python train.py --n_layer=13 --head_dim=64 --vocab_size=819 --tie_embeddings=true --extras=["capped logits"] --init_std_down=0.00278 --init_out_by_depth=true --beta2=0.95 --weight_decay=0.15 --schedule="cos" --seq_len=512 --dataset="wikipedia_en"
Each number is 200 + 20 x the weight over its row's rms, rounded and kept within 0 to 999. Layers, rows and columns count from 0. The size before them is the row's rms in percent of the matrix's.

# layer 5 MLP down, 224x896, rms 0.0786, rows 0-21, columns 832-895
096,184,194,202,191,225,241,225,198,193,205,169,159,204,181,190,202,186,197,214,177,219,216,180,201,192,205,167,201,182,192,208,241,242,228,178,200,232,166,189,188,201,223,192,194,228,193,195,225,208,215,182,284,215,183,212,210,199,194,202,173,221,209,205,224
074,181,195,222,192,185,162,190,215,189,184,199,190,153,224,197,199,166,203,234,210,192,208,196,192,222,176,190,195,209,168,191,174,160,192,187,194,197,214,203,228,198,157,217,215,202,170,207,173,157,185,209,162,165,184,221,176,212,230,209,186,174,201,204,203
102,195,180,196,204,201,209,212,219,233,214,237,176,223,214,197,203,215,166,155,204,225,226,192,195,185,210,200,201,170,172,203,197,201,184,189,201,198,210,199,188,189,183,174,169,144,175,203,159,196,187,200,201,189,195,186,215,197,205,208,210,206,180,193,173
105,190,225,167,206,188,204,189,181,183,214,173,213,225,241,177,199,189,201,157,184,226,200,194,194,201,206,202,194,219,203,177,195,179,191,207,198,232,217,176,206,233,190,217,192,238,244,195,168,148,214,236,173,209,179,225,211,202,222,199,219,169,185,197,208
103,200,180,193,158,194,212,191,217,188,206,182,197,196,217,226,204,190,198,195,179,193,214,170,185,210,195,176,207,187,221,214,177,193,155,181,207,187,205,183,190,179,198,190,170,178,213,189,221,145,208,214,160,186,200,194,210,195,118,217,179,241,198,194,182
104,198,197,221,204,229,188,205,174,213,219,211,214,242,133,212,201,236,182,196,236,192,201,200,203,155,222,204,203,200,210,207,206,184,186,204,203,185,219,207,170,220,193,166,216,187,195,202,185,227,208,167,208,185,186,217,200,209,220,206,202,190,185,217,199
103,206,196,242,204,218,202,220,197,184,203,249,207,186,242,182,193,213,214,219,216,248,193,224,213,212,186,132,198,201,226,209,176,221,165,211,198,179,205,194,185,180,210,213,207,188,213,196,173,241,193,159,203,200,246,181,176,199,223,206,192,175,207,184,253
094,200,140,185,225,206,218,178,201,183,205,228,200,254,227,226,195,211,182,178,235,179,236,218,191,204,215,173,203,227,226,263,203,225,165,190,202,155,222,205,208,202,205,189,188,193,154,206,189,177,177,204,210,182,168,181,228,196,207,171,165,200,208,186,191
102,206,176,199,226,215,211,224,167,228,183,225,185,152,201,187,207,241,192,242,165,176,243,208,207,230,193,185,210,227,234,211,215,213,220,213,200,203,231,224,216,191,164,209,213,197,220,213,228,160,217,214,162,186,187,202,173,196,189,173,196,207,210,230,191
108,192,207,225,204,192,183,204,211,203,189,195,183,228,179,198,200,233,226,210,196,205,254,216,202,184,208,163,197,164,208,229,212,190,218,222,204,154,194,211,186,225,195,216,162,179,221,206,199,153,248,196,196,199,194,190,189,202,250,251,196,205,189,224,202
100,213,209,154,179,191,234,220,200,171,213,173,201,220,177,188,200,201,196,172,220,202,203,242,200,211,199,189,200,208,199,207,204,197,204,195,205,207,197,174,173,191,187,182,197,243,175,197,171,218,240,188,230,190,212,200,191,207,209,181,202,201,194,219,160
102,191,186,172,203,200,203,181,187,182,190,193,172,210,196,204,198,164,198,191,210,168,180,217,193,200,201,225,206,160,238,158,179,171,184,179,203,216,220,186,181,208,173,199,187,201,220,203,164,200,200,227,208,209,220,219,197,203,213,209,204,190,202,202,185
097,201,184,182,191,178,264,190,262,181,200,212,168,188,194,213,197,195,192,210,207,193,195,192,188,220,193,194,198,205,186,166,203,188,160,194,196,188,187,205,178,177,226,171,192,206,228,213,201,164,194,158,195,196,195,151,202,203,237,164,206,228,204,198,202
096,196,194,233,185,201,166,181,195,217,201,216,186,172,219,197,198,221,202,220,206,216,202,219,195,165,201,172,195,216,240,196,195,193,188,180,198,177,213,171,260,229,243,217,215,218,209,203,182,174,182,208,160,199,239,160,207,197,198,189,180,117,209,197,209
101,190,241,189,192,201,241,203,181,200,235,233,163,229,187,188,204,212,213,185,200,189,188,215,205,214,215,167,196,165,193,185,199,166,186,195,207,202,196,204,198,207,205,173,204,223,223,196,200,189,225,202,209,207,226,224,190,205,234,174,173,238,224,170,225
099,184,231,198,189,244,209,152,179,213,193,186,200,196,185,192,198,194,206,200,216,237,189,197,187,168,208,194,200,222,217,203,190,200,187,227,207,182,209,200,225,217,199,227,197,183,203,204,171,189,199,176,212,209,206,183,203,214,217,225,183,239,208,196,198
089,215,193,216,197,205,217,191,251,204,201,181,213,184,188,173,198,161,213,207,200,228,168,220,195,233,203,212,203,176,205,224,187,187,219,179,203,185,213,209,226,190,225,169,181,214,160,203,222,222,164,185,214,202,216,189,208,198,226,164,200,210,243,175,193
100,200,154,193,183,181,207,239,227,233,199,173,166,189,183,223,210,241,241,241,186,177,198,193,203,185,193,207,202,195,210,206,214,238,196,199,202,210,182,210,210,198,176,187,215,152,203,193,194,202,189,184,170,194,218,224,189,201,161,217,242,183,201,213,256
102,193,231,204,192,224,144,182,204,181,197,166,198,210,157,189,204,205,205,203,184,191,206,198,201,165,207,209,203,210,240,185,208,198,182,183,199,198,162,210,186,228,209,173,197,196,163,203,181,148,197,188,201,177,199,200,215,202,156,208,188,193,186,182,198
103,230,218,167,196,235,188,224,208,215,170,192,174,195,275,153,198,205,219,184,219,254,195,191,198,222,186,184,194,168,217,173,184,220,223,169,199,199,213,213,199,195,197,204,178,232,238,203,205,181,217,213,177,179,198,192,194,201,164,188,209,223,208,216,251
101,190,151,217,193,165,185,219,166,187,171,232,213,186,217,238,204,221,236,201,199,202,205,202,211,221,185,188,204,219,181,205,221,186,237,199,197,210,199,205,202,193,215,195,196,193,203,194,188,170,220,237,159,211,197,190,168,196,208,176,208,213,206,176,197
096,207,182,212,203,190,185,189,194,202,219,187,176,183,218,196,199,221,197,209,202,226,193,154,192,201,191,210,192,183,164,196,188,193,235,202,200,202,185,207,198,204,166,152,227,165,168,190,194,283,187,233,212,196,171,205,215,198,193,248,208,210,185,232,179